Weights of a small GPT-style language model, trained from scratch on English Wikipedia: 100M tokens.
Each number is 50 + 15 x the weight over its row's rms, rounded and kept within 0 to 99. Layers, rows and columns count from 0. The size before them is the row's rms in percent of the matrix's.

# layer 3 attention query, 256x128, rms 0.257, rows 157-191, columns 64-127
106:60 45 65 40 54 66 79 42 47 24 22 37 47 47 45 47 57 61 47 57 59 77 59 47 23 12 55 57 50 69 49 70 45 41 46 31 83 50 56 62 45 40 64 72 50 51 27 35 36 56 24 52 46 45 51 76 65 47 76 26 49 55 46 48
101:30 44 60 38 65 53 60 46 55 56 57 70 47 22 00 58 48 55 59 08 47 45 80 37 73 52 19 39 37 68 45 46 61 50 35 39 52 29 48 39 30 84 70 67 43 45 64 44 46 48 41 45 46 63 44 41 54 64 47 37 46 62 59 34
112:45 51 41 53 44 50 58 61 33 25 61 54 69 53 53 54 61 71 66 46 71 52 33 44 71 67 49 33 47 69 45 39 57 64 79 47 79 26 73 72 52 34 43 65 25 44 42 50 50 44 68 53 57 45 51 55 35 50 76 36 14 51 21 83
111:45 46 39 48 24 62 51 48 59 31 32 49 74 39 44 48 61 48 33 68 53 57 58 65 67 72 35 72 59 41 41 48 31 40 53 38 35 44 53 34 62 72 15 48 48 57 79 53 47 32 40 79 55 21 34 73 30 52 41 45 67 57 46 49
110:62 51 28 27 55 20 40 50 25 34 52 31 43 56 51 37 59 48 50 43 42 33 53 43 67 53 58 33 70 38 36 43 56 55 60 33 33 67 40 66 58 53 18 50 52 58 48 53 36 66 67 32 51 65 36 57 37 55 81 37 60 35 55 43
115:90 47 65 54 59 30 48 47 47 48 66 73 56 73 44 56 27 31 74 49 69 69 44 64 51 47 26 56 45 44 57 32 81 11 46 21 32 14 39 63 43 52 46 51 38 81 57 83 35 62 48 51 63 14 34 56 33 56 44 41 54 63 49 55
106:39 78 53 56 68 40 75 50 69 53 58 39 71 28 43 38 47 64 44 73 48 53 49 52 55 42 51 32 33 54 64 40 55 70 40 66 61 77 29 47 71 64 54 55 43 79 64 69 56 60 54 54 74 76 60 47 32 28 35 57 77 48 27 51
112:43 64 55 62 58 57 39 36 59 47 58 49 56 43 31 30 35 28 59 59 52 76 16 62 70 51 75 45 68 63 77 55 46 82 33 41 25 68 94 36 55 55 71 41 38 48 21 76 29 44 61 63 43 54 46 47 55 57 48 78 38 22 48 26
101:68 47 35 67 47 49 56 44 50 40 53 42 59 70 28 47 40 39 26 61 16 63 43 39 46 49 56 58 48 10 58 45 54 52 31 77 47 48 30 42 41 67 60 60 73 68 21 49 75 35 35 63 46 74 54 74 48 67 51 49 45 42 55 72
106:43 46 39 47 77 49 56 76 41 46 62 62 63 66 76 40 89 40 45 28 55 53 47 56 44 50 23 39 31 33 52 53 52 33 35 52 73 56 56 55 34 61 63 55 17 78 45 32 45 41 48 48 40 85 57 55 77 43 45 50 73 43 51 56
101:60 60 55 54 50 48 51 38 15 46 68 55 49 49 55 50 42 53 41 50 57 60 53 38 36 42 48 63 59 38 79 72 69 53 46 58 68 27 37 29 59 33 50 29 67 34 57 48 66 36 29 70 39 40 38 67 47 29 57 43 34 69 69 54
103:61 27 53 54 51 66 50 67 41 50 37 39 30 39 51 26 61 46 22 61 51 42 70 37 63 47 54 50 44 51 54 86 60 38 52 55 77 48 79 43 21 36 62 60 41 50 61 46 66 59 00 46 66 38 57 69 64 65 59 28 52 35 39 43
105:42 63 39 46 26 36 53 69 37 32 39 56 29 41 59 37 79 59 50 53 74 67 64 27 59 55 57 67 50 36 64 39 20 49 57 44 59 46 47 42 65 27 75 35 71 50 70 58 56 40 55 64 60 41 58 49 63 60 54 56 63 69 56 30
109:50 59 42 64 31 65 35 62 77 64 60 36 23 64 65 18 27 46 83 58 46 35 16 23 51 42 61 36 54 68 49 53 68 44 55 37 49 39 38 50 29 47 56 67 51 70 37 39 47 47 52 40 48 73 58 46 51 24 52 43 84 42 38 56
105:37 55 51 70 47 45 65 65 41 27 27 32 57 68 60 36 53 62 55 39 45 59 67 70 39 43 11 63 87 14 40 26 79 66 63 46 35 46 45 57 64 55 57 81 57 58 56 34 48 10 52 33 56 55 59 44 33 27 63 65 52 38 59 49
105:43 28 56 53 29 49 32 40 30 30 38 52 69 50 45 48 49 20 32 70 68 55 42 54 76 73 18 46 52 61 64 40 49 58 44 30 37 66 35 33 50 61 65 41 48 38 42 16 43 58 56 59 42 70 54 72 71 25 60 72 51 42 36 52
111:45 54 46 46 53 89 49 39 61 40 44 65 37 52 59 62 62 39 58 37 49 31 46 43 51 81 39 44 47 75 57 63 31 36 47 47 45 69 49 54 53 43 45 38 53 41 34 54 46 58 58 73 80 73 57 77 42 15 33 28 43 45 56 68
102:51 68 57 70 47 60 66 29 79 27 60 29 31 17 46 60 63 76 58 30 33 76 40 19 41 67 55 35 28 42 27 66 60 24 24 56 66 44 24 54 45 47 57 52 35 32 49 55 73 50 48 47 30 42 45 65 42 48 37 50 68 51 57 26
114:31 27 58 68 35 47 33 75 53 50 18 29 46 58 42 41 48 32 67 56 56 48 66 42 41 57 44 46 50 32 61 63 61 71 42 49 14 23 40 38 50 71 51 49 47 75 31 57 52 63 42 22 46 36 46 48 81 62 55 50 45 72 28 60
113:56 23 70 41 52 35 66 51 57 34 48 49 46 76 49 39 23 55 52 48 39 63 22 68 44 53 57 38 63 41 25 58 11 30 60 68 45 38 53 63 57 54 34 65 32 75 53 40 27 57 65 48 57 45 49 57 70 56 64 50 65 38 82 36
105:39 56 49 41 35 51 41 48 42 38 46 43 67 43 54 56 41 61 54 65 61 77 81 36 56 44 79 51 57 56 28 46 24 32 64 35 40 73 38 67 72 59 55 38 35 56 17 75 81 43 56 29 65 43 48 52 33 36 56 80 40 60 49 21
108:52 30 50 32 62 56 33 44 56 59 68 93 37 57 48 73 31 56 48 54 46 57 45 52 38 28 54 46 42 51 65 29 54 57 19 18 71 68 50 39 65 40 53 51 25 54 44 40 52 50 66 38 63 18 49 52 68 45 54 35 75 41 72 58
106:45 26 34 40 25 56 67 65 69 39 52 44 55 67 53 04 57 78 63 73 64 79 51 28 32 47 62 48 50 48 78 53 56 47 46 52 33 40 63 52 46 61 51 65 63 75 39 33 46 22 53 40 39 68 47 45 53 59 47 64 36 33 66 41
111:74 66 46 41 53 49 53 57 28 79 67 22 48 38 12 50 35 40 78 58 56 43 37 88 30 74 36 53 56 64 64 39 53 47 38 48 61 44 58 17 48 46 62 36 39 48 31 10 59 61 40 56 66 76 39 38 58 53 56 54 43 83 56 69
115:62 19 60 63 49 34 46 69 70 35 32 90 43 52 40 46 52 60 57 70 38 18 44 56 27 77 40 42 46 34 41 43 48 59 45 44 41 27 29 55 55 33 35 58 57 43 62 74 62 45 23 46 37 40 27 36 53 49 63 75 44 63 53 66
116:34 31 39 58 75 33 77 46 12 81 33 71 37 41 74 31 57 40 68 85 68 60 66 44 47 29 57 76 67 50 34 25 36 48 30 63 67 64 48 43 49 57 57 63 46 68 16 65 52 52 45 62 67 76 75 80 56 71 54 70 49 37 54 27
103:54 48 44 34 55 25 28 49 40 50 16 61 54 47 44 56 45 85 64 70 57 33 36 55 58 56 40 64 64 74 56 66 72 52 27 64 52 45 54 68 55 49 33 37 50 61 77 39 57 67 58 59 54 49 58 57 74 22 59 72 51 56 41 50
111:35 29 69 91 47 34 56 49 51 71 58 37 61 38 42 33 61 64 47 95 51 50 37 66 59 41 70 53 77 53 36 47 47 34 20 34 72 58 27 55 59 34 60 43 37 35 24 71 38 39 56 42 66 28 60 42 37 45 32 67 47 50 30 96
109:43 50 46 49 50 48 32 39 38 42 72 54 63 42 54 51 68 80 78 49 46 36 56 91 83 34 39 66 56 76 77 74 64 54 54 29 43 63 39 57 42 55 56 41 40 38 34 63 42 45 54 38 36 75 25 73 31 53 60 24 75 32 35 46
115:49 59 51 37 66 49 26 74 40 62 44 47 60 50 42 53 26 59 56 26 63 69 68 64 52 31 56 70 44 59 51 34 54 42 10 54 67 68 51 43 52 29 57 47 52 69 62 48 73 51 33 59 60 48 40 51 51 57 61 53 45 39 38 54
111:37 36 69 70 93 41 43 36 53 33 71 85 47 39 65 31 61 61 54 47 37 56 50 62 63 39 45 41 52 45 22 28 65 29 57 31 37 51 39 17 16 35 23 39 58 61 35 49 47 62 42 65 59 33 39 75 43 33 57 58 50 56 51 49
108:46 32 59 27 29 64 65 39 18 85 69 50 54 53 52 39 66 69 61 41 67 47 45 27 55 31 49 35 36 15 33 66 38 32 56 43 64 48 79 49 39 33 59 47 19 63 47 36 32 63 47 65 57 62 41 42 50 62 53 47 37 74 51 52
117:57 68 22 41 31 36 59 73 37 56 68 46 64 66 63 45 31 44 40 44 59 20 36 71 38 43 36 81 52 52 38 46 45 57 40 50 62 62 28 23 54 45 98 52 62 66 47 64 36 85 43 15 31 39 36 51 46 32 24 67 52 66 60 53
109:29 64 54 58 51 58 66 81 42 57 41 47 58 67 68 56 48 57 56 71 51 52 52 27 46 47 40 63 60 35 56 43 44 62 71 28 64 19 24 67 15 54 42 57 52 53 47 55 40 65 45 51 60 46 37 41 50 52 29 67 29 27 52 28
107:37 56 52 86 49 64 67 25 80 55 38 60 98 69 47 62 38 48 62 23 48 50 43 59 48 60 45 44 58 32 33 27 48 65 58 39 54 47 56 57 49 42 42 42 25 52 79 50 38 72 53 42 42 65 57 57 55 45 78 30 69 48 32 31
# layer 3 attention key, 256x128, rms 0.251, rows 157-191, columns 64-127
106:50 55 48 44 84 59 21 46 80 49 41 42 62 56 57 46 31 55 34 36 48 18 43 45 46 40 67 62 61 29 53 50 56 74 19 38 40 56 60 27 48 25 67 41 72 59 46 83 54 47 53 35 35 48 63 48 43 66 56 39 53 60 27 53
106:60 45 22 49 57 66 21 53 18 24 66 55 46 36 64 22 54 78 32 41 33 57 63 50 54 43 50 61 54 46 51 41 49 37 56 47 53 49 61 56 52 58 60 48 35 54 56 53 12 55 43 55 59 78 72 65 58 53 44 56 44 60 47 62
108:35 76 57 60 74 54 35 44 47 88 66 48 49 39 60 39 72 49 62 43 54 42 59 39 53 48 79 62 46 46 51 75 52 60 67 69 52 60 56 63 45 44 61 32 67 29 25 31 32 53 38 27 44 34 58 65 46 56 69 72 36 34 87 43
108:60 40 40 43 62 69 62 38 57 57 59 51 37 72 60 64 63 54 37 58 57 43 55 50 16 42 34 46 18 54 56 49 41 36 40 63 57 41 48 37 30 44 31 43 48 33 61 53 79 39 62 37 59 51 48 29 13 77 47 00 58 35 67 41
111:39 33 41 29 41 43 83 27 58 41 50 36 56 58 60 60 57 44 93 28 31 67 43 30 14 68 55 66 50 52 38 48 60 56 43 31 52 72 52 29 65 41 69 44 55 36 39 64 50 61 41 50 58 65 45 59 59 54 26 40 42 26 75 20
115:59 36 51 42 48 53 48 48 48 43 59 66 71 48 65 05 63 47 48 49 53 44 56 38 48 56 56 53 56 69 36 36 39 69 54 40 67 32 68 42 33 82 43 37 66 40 79 21 54 43 24 33 25 57 36 36 52 27 72 48 59 49 61 31
104:42 57 50 40 33 60 51 58 46 48 74 33 72 53 66 71 32 40 53 43 37 60 76 44 42 32 51 49 24 65 32 40 44 65 49 44 55 60 59 32 52 66 37 57 16 41 53 52 66 41 44 51 41 45 61 15 62 17 58 55 37 36 31 38
102:52 72 92 78 27 64 51 57 42 63 54 60 57 47 59 35 60 55 55 61 52 44 58 33 39 46 69 59 55 28 79 18 59 14 49 48 28 68 73 55 68 61 53 36 70 66 31 54 58 35 63 10 41 31 67 46 27 63 46 46 64 65 33 49
099:46 71 42 64 51 62 57 66 54 49 51 66 58 42 43 47 48 54 56 32 45 43 41 30 59 68 68 52 47 87 41 38 52 31 31 75 53 28 65 22 50 16 41 42 71 55 55 29 59 83 51 44 49 35 49 55 69 60 18 56 56 79 21 46
114:45 63 55 32 54 49 81 50 48 42 71 61 54 30 45 49 45 31 70 43 60 48 57 67 62 61 47 44 32 41 40 43 50 45 37 58 88 37 60 24 19 55 54 43 71 50 46 62 37 38 63 38 46 57 45 67 63 64 36 98 48 65 82 57
103:54 12 42 65 70 50 40 80 70 69 35 40 45 50 61 33 43 87 38 53 45 31 35 21 52 47 54 48 51 75 30 45 53 48 54 73 53 38 26 20 47 68 11 90 59 39 15 21 35 61 46 60 68 31 37 39 45 40 49 48 58 46 59 64
107:43 71 49 51 42 39 41 43 62 48 61 70 45 72 61 66 35 44 54 47 29 53 34 48 57 51 22 48 29 41 45 65 25 65 35 63 50 51 50 57 41 45 44 34 52 71 43 41 66 32 79 62 70 63 29 32 49 98 61 47 89 69 61 48
100:72 68 17 43 36 32 60 42 67 66 36 56 77 69 42 72 44 33 59 26 49 45 40 63 39 40 69 44 38 32 50 62 72 39 36 62 60 55 52 54 41 53 27 68 60 28 34 62 42 28 21 51 48 39 53 49 50 22 20 64 60 50 43 33
110:43 36 56 15 57 52 91 60 28 25 63 64 47 42 24 43 47 53 20 49 63 52 15 47 59 51 56 36 34 70 57 48 41 35 64 63 60 46 56 47 52 67 63 44 73 74 31 58 66 54 75 58 46 59 35 42 48 66 46 48 59 34 64 57
103:44 57 37 33 35 58 54 33 29 65 23 44 51 58 34 38 67 45 75 80 43 67 67 74 53 44 25 16 43 55 25 45 44 61 43 58 70 59 62 44 55 50 59 85 62 42 36 51 46 75 51 66 59 50 48 35 61 70 25 31 47 35 54 67
108:56 56 67 52 51 46 71 60 70 52 30 22 45 58 49 50 34 62 42 37 68 64 49 33 43 56 41 34 39 39 28 61 67 01 61 30 69 54 61 61 40 37 50 64 32 75 60 58 38 39 22 67 62 65 27 45 54 58 56 50 47 68 20 43
117:61 69 81 44 62 62 59 56 70 36 47 48 33 46 27 48 31 45 47 73 59 42 60 32 55 70 70 17 66 52 74 52 44 40 64 67 50 66 45 65 62 73 54 56 40 55 37 30 45 40 59 39 75 55 57 30 46 43 65 58 30 53 36 62
102:71 37 39 52 50 47 32 90 61 51 63 74 55 65 44 35 56 08 49 48 57 49 36 57 41 38 48 44 35 32 47 36 40 52 69 74 59 53 62 30 64 51 48 24 72 61 73 63 47 57 57 61 49 64 62 33 51 26 66 72 78 17 26 51
116:53 32 42 75 34 62 52 32 73 41 48 45 55 77 40 50 59 42 37 69 50 54 66 46 49 81 42 46 56 46 66 53 61 50 62 65 47 42 31 68 45 87 62 66 51 55 56 34 34 37 79 54 28 37 33 34 82 57 55 23 43 52 74 28
113:63 65 51 70 85 68 74 60 34 61 39 51 72 56 41 45 28 49 70 36 45 59 36 53 36 37 21 57 50 47 58 45 65 37 83 36 35 41 38 49 27 51 45 27 59 35 81 71 42 69 53 50 65 24 22 72 67 54 62 49 45 64 51 46
110:72 51 55 40 51 27 53 69 60 86 40 46 48 61 67 72 53 36 44 46 09 30 68 53 60 21 47 53 60 23 48 52 44 60 58 58 43 42 45 51 71 59 43 41 34 69 52 72 45 68 53 35 49 30 49 49 23 27 78 44 85 46 41 59
106:42 51 55 58 55 40 44 70 63 40 87 74 59 43 51 40 43 32 33 20 89 37 52 46 34 28 62 50 50 55 43 47 48 81 70 42 49 56 68 84 30 35 27 47 68 57 50 35 74 79 22 40 57 56 38 31 46 57 39 53 58 97 41 57
104:41 62 58 45 44 77 55 17 54 53 54 25 62 61 42 76 47 39 30 33 35 64 30 33 50 88 39 21 60 39 45 21 62 51 46 61 47 47 33 55 56 52 55 46 51 65 57 38 73 82 37 50 59 50 33 47 73 35 60 50 67 59 55 62
107:64 45 80 48 55 36 60 54 59 70 45 61 55 24 48 49 42 62 48 71 45 31 44 40 66 41 45 73 18 40 48 24 38 31 58 44 44 54 62 52 52 46 37 36 63 59 49 35 54 19 42 61 54 53 56 54 41 66 51 65 57 58 78 61
118:44 62 51 42 45 56 38 17 21 56 20 34 67 59 35 50 59 73 67 45 45 71 53 40 37 36 47 61 32 47 53 68 37 53 53 43 75 24 60 57 33 47 30 50 41 60 40 55 78 45 54 35 40 34 40 62 70 55 89 40 29 28 74 32
116:35 70 57 52 45 49 45 45 60 40 34 41 50 43 16 34 59 33 68 41 38 73 72 62 22 28 44 42 31 45 43 56 54 38 32 63 52 31 73 41 48 42 54 69 62 40 65 69 36 36 37 58 47 36 70 59 32 43 57 39 59 76 44 60
104:60 45 50 46 58 65 72 50 47 55 47 27 35 68 56 71 32 60 99 61 66 62 49 49 63 62 37 27 57 45 46 44 55 60 61 33 33 55 78 42 58 39 46 45 40 33 14 18 50 34 55 57 21 77 38 40 55 59 63 31 55 39 32 25
112:37 41 39 52 68 53 31 39 74 41 60 67 28 69 45 51 53 35 61 45 50 33 40 29 32 32 62 60 47 63 58 43 65 44 57 79 48 16 57 50 79 35 46 44 45 42 59 46 58 24 35 55 55 21 65 46 60 72 61 49 63 60 62 46
112:49 54 65 49 66 42 57 62 33 48 61 55 56 65 60 70 51 38 43 76 60 32 42 51 28 24 62 34 42 15 57 42 55 60 51 53 39 34 72 56 47 33 41 27 39 58 48 30 32 47 49 31 48 55 82 41 61 67 62 29 56 37 82 36
105:58 59 38 51 48 38 66 65 33 55 39 42 68 28 52 58 55 39 78 57 39 32 39 55 47 73 48 56 47 81 16 51 32 55 52 31 57 31 57 20 47 53 46 28 53 50 59 40 32 33 52 59 55 53 51 31 41 68 41 77 48 51 68 71
114:35 30 71 62 56 53 52 62 46 32 48 43 61 59 45 66 35 58 76 76 59 52 54 40 38 58 54 66 40 91 58 22 48 63 28 09 74 43 45 79 40 23 44 50 49 64 65 64 36 53 14 35 58 48 45 30 60 18 66 47 66 50 49 45
106:32 52 63 32 45 63 33 69 53 65 59 28 49 43 42 36 34 24 56 49 54 58 43 55 47 62 36 74 53 67 50 53 47 29 25 17 50 60 51 62 52 61 45 61 47 27 54 57 41 36 44 38 74 81 51 52 52 32 53 47 46 42 83 48
116:49 66 43 72 49 51 43 56 46 41 45 59 24 17 45 47 40 71 50 38 60 67 36 54 60 69 45 70 50 44 12 49 73 39 51 43 44 30 41 33 57 55 66 53 29 68 70 89 65 36 48 63 46 36 40 46 70 38 59 72 68 67 53 65
120:64 57 51 28 64 42 53 29 38 30 66 25 48 47 27 92 49 67 21 40 26 50 26 81 52 49 61 57 55 65 47 68 43 20 44 63 42 36 85 41 39 52 46 42 82 39 54 46 77 47 44 40 66 40 59 47 56 41 48 46 65 38 51 54
114:61 45 62 40 58 81 57 71 32 53 47 62 49 52 87 30 42 55 44 48 48 32 52 63 45 54 75 59 62 32 53 42 57 32 47 26 60 68 70 37 53 71 57 67 49 76 56 46 66 44 28 50 44 30 47 42 80 53 30 55 41 14 56 34
# layer 3 attention value, 256x128, rms 0.226, rows 128-147, columns 64-127
103:52 36 68 27 64 33 62 30 51 45 50 32 45 25 52 45 74 54 55 44 54 23 25 24 36 45 62 41 84 38 64 55 43 27 56 46 31 49 66 56 44 16 29 80 31 53 62 38 71 45 23 62 38 44 51 54 25 41 35 66 60 39 67 54
101:29 61 71 41 37 42 69 89 70 38 45 18 64 37 41 41 74 46 32 33 71 66 46 25 32 51 39 60 48 35 58 84 48 57 29 23 82 58 55 52 54 38 59 53 51 56 64 44 28 31 67 50 55 49 39 37 69 27 39 43 30 73 48 57
112:47 74 30 23 41 71 34 42 26 43 66 71 61 22 60 23 61 69 53 72 29 38 67 35 64 47 64 26 32 53 44 62 32 45 33 55 35 50 25 49 44 46 32 45 26 47 53 53 58 60 56 76 67 34 52 32 57 53 68 53 28 44 75 69
101:68 46 57 30 17 61 52 49 46 54 86 32 64 27 41 61 49 36 41 83 39 66 47 71 38 57 40 32 51 44 28 49 48 34 24 31 53 44 36 38 26 36 51 68 26 46 67 47 43 44 69 53 69 38 60 41 31 31 31 60 38 37 66 64
092:34 64 25 58 63 80 60 30 66 70 40 47 63 72 54 49 53 53 49 55 74 51 51 41 28 55 28 62 40 35 35 57 61 69 23 50 42 55 39 49 39 45 83 61 66 49 61 38 22 77 48 33 45 45 67 53 46 24 48 72 54 59 50 41
097:61 46 71 48 70 59 35 43 63 62 48 27 61 50 57 70 34 53 57 52 47 45 87 55 52 78 44 74 60 58 69 61 37 38 87 47 40 34 75 44 56 35 50 58 48 06 41 34 59 37 45 63 38 48 54 55 27 42 29 65 70 32 75 60
101:50 62 50 40 65 74 49 42 48 67 23 38 60 51 49 52 59 35 63 39 45 36 56 48 73 70 39 59 15 55 80 32 66 57 27 60 58 33 63 53 52 74 56 68 52 65 46 62 49 52 49 35 59 79 37 31 48 68 71 56 49 50 07 52
089:39 58 45 46 35 32 50 60 65 61 52 52 57 66 76 36 41 55 38 35 44 47 41 57 46 66 56 46 56 61 54 61 36 46 58 67 58 33 22 50 47 50 38 74 63 51 37 50 78 62 37 69 53 38 28 78 52 53 32 55 62 58 51 47
097:78 30 16 54 72 67 41 35 73 56 49 55 52 85 48 55 69 55 55 58 65 45 48 46 54 44 38 74 59 24 29 65 43 59 62 85 38 29 55 12 43 42 43 53 49 58 38 46 31 59 61 50 44 32 76 36 59 55 71 68 65 39 30 59
096:53 88 57 47 39 74 46 25 43 56 67 64 59 81 70 42 64 64 56 93 60 33 53 41 60 54 55 63 43 52 44 28 24 63 50 48 74 39 44 76 56 55 45 45 56 37 16 77 53 59 68 63 60 53 49 46 52 60 42 46 46 72 45 54
100:61 51 55 37 55 66 61 54 55 39 34 80 33 47 57 43 73 39 36 51 47 43 20 38 45 53 77 88 68 64 32 45 34 21 74 51 59 44 56 80 41 39 43 47 59 45 36 59 37 45 43 56 30 44 36 64 37 59 39 35 50 71 35 58
100:54 55 46 48 65 63 61 61 49 47 48 83 59 57 34 45 82 63 75 37 42 59 48 51 68 00 66 67 33 44 28 40 17 27 30 39 61 73 56 51 45 29 39 55 52 36 28 56 29 49 35 47 60 41 53 48 30 35 25 77 59 46 71 62
086:72 52 27 50 30 27 51 75 55 45 48 25 70 31 39 57 52 50 32 32 52 48 48 37 71 26 59 52 65 53 30 26 68 59 57 86 55 39 23 37 37 20 51 63 29 45 46 28 42 59 37 52 43 34 61 38 51 51 45 53 58 20 34 29
102:47 45 68 56 59 33 50 51 49 64 72 64 64 46 50 57 21 32 50 66 50 66 43 53 37 60 61 53 68 34 59 56 53 43 48 45 48 68 44 40 89 52 35 69 77 48 51 45 70 54 77 56 29 60 73 50 52 47 45 57 73 27 84 46
106:76 65 54 50 61 35 30 53 55 68 43 44 48 63 44 58 52 42 48 37 20 44 65 90 41 33 59 58 81 54 31 54 40 47 59 35 68 62 27 36 64 74 65 44 45 26 64 32 67 45 43 56 42 47 74 56 37 35 48 38 63 44 29 79
098:41 55 75 78 60 41 63 62 43 22 60 43 49 40 58 38 49 58 35 60 64 48 72 46 65 28 51 43 41 36 57 36 58 50 49 45 49 58 33 66 57 44 29 39 54 32 26 99 58 55 69 61 58 48 24 37 26 47 46 41 63 38 54 63
092:37 55 51 34 47 43 62 75 56 46 60 72 43 69 52 47 26 61 31 38 37 18 40 59 67 68 37 51 46 26 60 34 46 43 26 69 51 71 39 38 68 82 50 46 44 27 52 74 60 57 41 32 68 49 34 53 54 52 48 56 77 33 44 82
096:42 44 37 55 35 55 69 66 76 63 61 52 53 47 49 46 46 63 50 55 97 63 38 17 77 29 34 45 24 47 41 51 29 40 64 54 28 68 52 34 56 54 40 46 60 64 52 72 42 85 56 54 56 65 49 40 44 64 44 69 45 64 80 62
092:41 50 46 81 52 62 65 63 50 57 38 48 72 68 55 31 43 43 83 77 43 51 43 57 44 65 30 66 52 53 43 37 42 43 54 59 65 57 18 29 42 45 47 38 72 55 16 40 30 43 41 59 58 40 30 52 60 49 47 74 30 67 55 38
094:46 43 45 55 61 36 53 54 68 74 47 37 80 44 39 46 46 29 56 49 41 47 33 55 27 66 31 92 20 49 76 60 60 82 13 42 31 31 87 56 68 67 69 50 49 25 51 43 55 67 62 56 49 55 52 39 65 74 40 49 48 63 55 59
# layer 3 attention output (transposed), 256x128, rms 0.207, rows 128-146, columns 64-127
100:51 27 18 47 40 77 73 72 53 47 77 51 35 64 49 78 45 50 54 70 48 56 62 39 41 52 31 63 28 42 45 52 45 34 66 51 66 50 27 68 62 66 61 41 30 59 71 52 58 58 57 61 36 52 70 51 48 68 66 55 64 36 66 65
098:67 57 76 75 63 24 31 62 75 53 45 75 62 65 65 75 51 69 35 50 51 61 40 62 72 65 39 48 49 83 66 55 48 60 83 59 55 41 57 47 67 73 50 47 29 79 40 55 48 68 52 85 34 45 47 62 45 30 41 59 58 32 16 49
092:57 47 60 64 47 61 18 32 52 69 37 26 42 40 52 57 78 29 49 46 55 37 65 34 55 73 54 68 53 38 37 55 39 29 43 62 56 45 49 59 68 87 79 90 31 48 46 36 55 28 21 63 43 33 40 72 44 48 53 66 54 21 55 40
093:63 71 54 71 77 46 47 22 54 41 41 57 22 75 50 63 39 73 61 21 15 42 24 51 76 55 78 60 50 53 64 40 73 56 52 51 40 64 26 72 41 63 27 61 55 51 35 63 47 54 70 25 52 50 48 23 44 40 66 63 69 40 36 60
087:52 34 58 39 46 30 67 66 59 41 70 56 51 46 46 67 55 51 11 36 42 48 47 46 40 41 38 73 49 89 60 42 34 29 76 40 42 37 53 50 56 42 59 26 52 46 33 72 60 66 51 51 94 33 37 68 57 38 36 63 50 46 20 70
092:60 49 45 44 63 69 63 60 34 41 89 53 52 55 70 64 71 44 55 46 49 31 62 72 56 34 36 27 41 28 62 23 51 59 28 50 48 36 16 37 59 58 75 43 62 27 49 69 28 47 48 67 46 55 33 78 50 62 60 64 46 72 33 47
099:67 52 44 55 47 29 44 52 23 53 91 49 42 53 25 61 54 53 14 70 54 60 64 49 37 51 47 30 48 48 29 21 20 47 59 61 75 68 69 48 43 59 45 26 34 41 65 42 70 26 68 35 39 45 75 47 44 51 56 62 39 17 52 74
084:10 42 64 58 34 78 57 52 64 57 30 50 27 61 47 48 47 53 69 50 41 46 32 49 57 57 29 48 65 42 51 52 74 37 33 51 35 33 48 66 40 37 54 63 42 57 57 42 56 48 53 75 47 57 67 37 31 82 55 64 37 35 51 42
094:18 48 51 25 73 62 49 47 42 53 59 45 47 38 51 55 55 56 51 35 58 37 59 43 55 57 48 54 37 75 78 32 38 37 68 66 64 39 78 38 66 22 78 54 59 54 78 42 64 59 63 37 86 30 82 43 32 35 28 41 42 60 42 61
091:40 72 60 64 50 35 49 67 48 47 51 45 14 35 73 52 61 45 43 27 64 70 54 27 34 63 53 29 64 50 56 54 65 60 32 52 36 33 49 45 44 27 73 73 52 50 35 47 56 28 52 79 54 20 66 48 56 49 32 70 34 48 45 78
092:07 46 38 47 46 47 65 61 59 61 40 36 43 63 62 67 58 63 60 72 44 64 61 51 36 61 27 43 33 51 48 58 69 26 45 66 35 40 55 65 24 45 79 46 70 66 26 44 61 45 35 56 62 63 49 45 58 37 35 76 50 31 58 51
097:69 64 46 39 44 56 41 41 73 28 61 52 46 43 41 28 26 74 49 65 50 48 60 61 35 45 37 46 60 74 45 40 46 43 49 55 52 39 39 75 66 53 43 39 44 48 63 59 53 36 21 52 40 29 40 32 77 64 45 51 29 68 73 53
086:69 27 76 57 33 72 59 55 34 63 53 62 49 41 27 62 56 69 55 45 78 67 51 73 30 52 59 59 52 48 58 54 40 67 69 47 79 20 50 56 73 99 12 60 56 35 39 38 48 54 64 40 59 50 92 45 30 27 49 34 64 74 47 38
092:67 70 33 43 54 38 66 44 48 42 27 47 22 61 65 55 45 51 55 23 36 39 32 68 34 35 44 51 61 38 67 55 55 51 68 61 30 71 17 38 36 38 60 59 57 44 51 57 35 48 39 51 60 63 71 42 61 49 75 57 74 52 72 29
093:40 59 59 35 70 34 32 26 25 26 49 29 42 42 35 72 45 35 21 75 56 52 15 39 58 50 63 35 27 23 43 42 54 53 51 51 44 35 32 43 38 69 05 43 58 53 48 60 37 47 64 56 31 68 49 38 26 53 48 48 53 62 66 45
095:72 70 45 38 38 44 51 47 64 74 38 51 82 50 52 45 29 57 33 42 63 43 61 19 41 53 39 57 50 39 58 52 98 36 57 65 30 50 34 48 42 59 62 69 71 61 53 52 83 61 30 30 44 49 85 60 67 49 77 63 57 54 65 61
080:53 58 54 36 37 48 52 60 22 70 33 60 62 33 42 53 20 54 34 43 55 44 59 57 39 45 47 46 82 54 34 38 64 55 73 43 61 57 71 55 63 35 37 55 58 83 68 42 35 29 51 45 69 57 51 43 40 55 65 63 42 35 41 39
090:42 48 54 72 59 29 48 60 27 59 26 44 29 45 59 26 38 49 55 58 53 55 64 70 68 76 64 65 80 68 54 49 61 47 53 58 53 45 50 57 39 18 54 51 60 64 50 44 40 56 27 26 62 36 65 69 66 31 62 58 29 51 49 75
086:71 60 73 59 77 36 36 35 74 65 69 62 44 41 44 51 68 63 42 18 54 43 37 62 42 61 14 61 82 52 62 28 82 33 33 32 65 59 49 17 69 29 49 43 69 38 25 55 48 52 59 42 60 59 56 71 50 73 33 26 34 55 33 71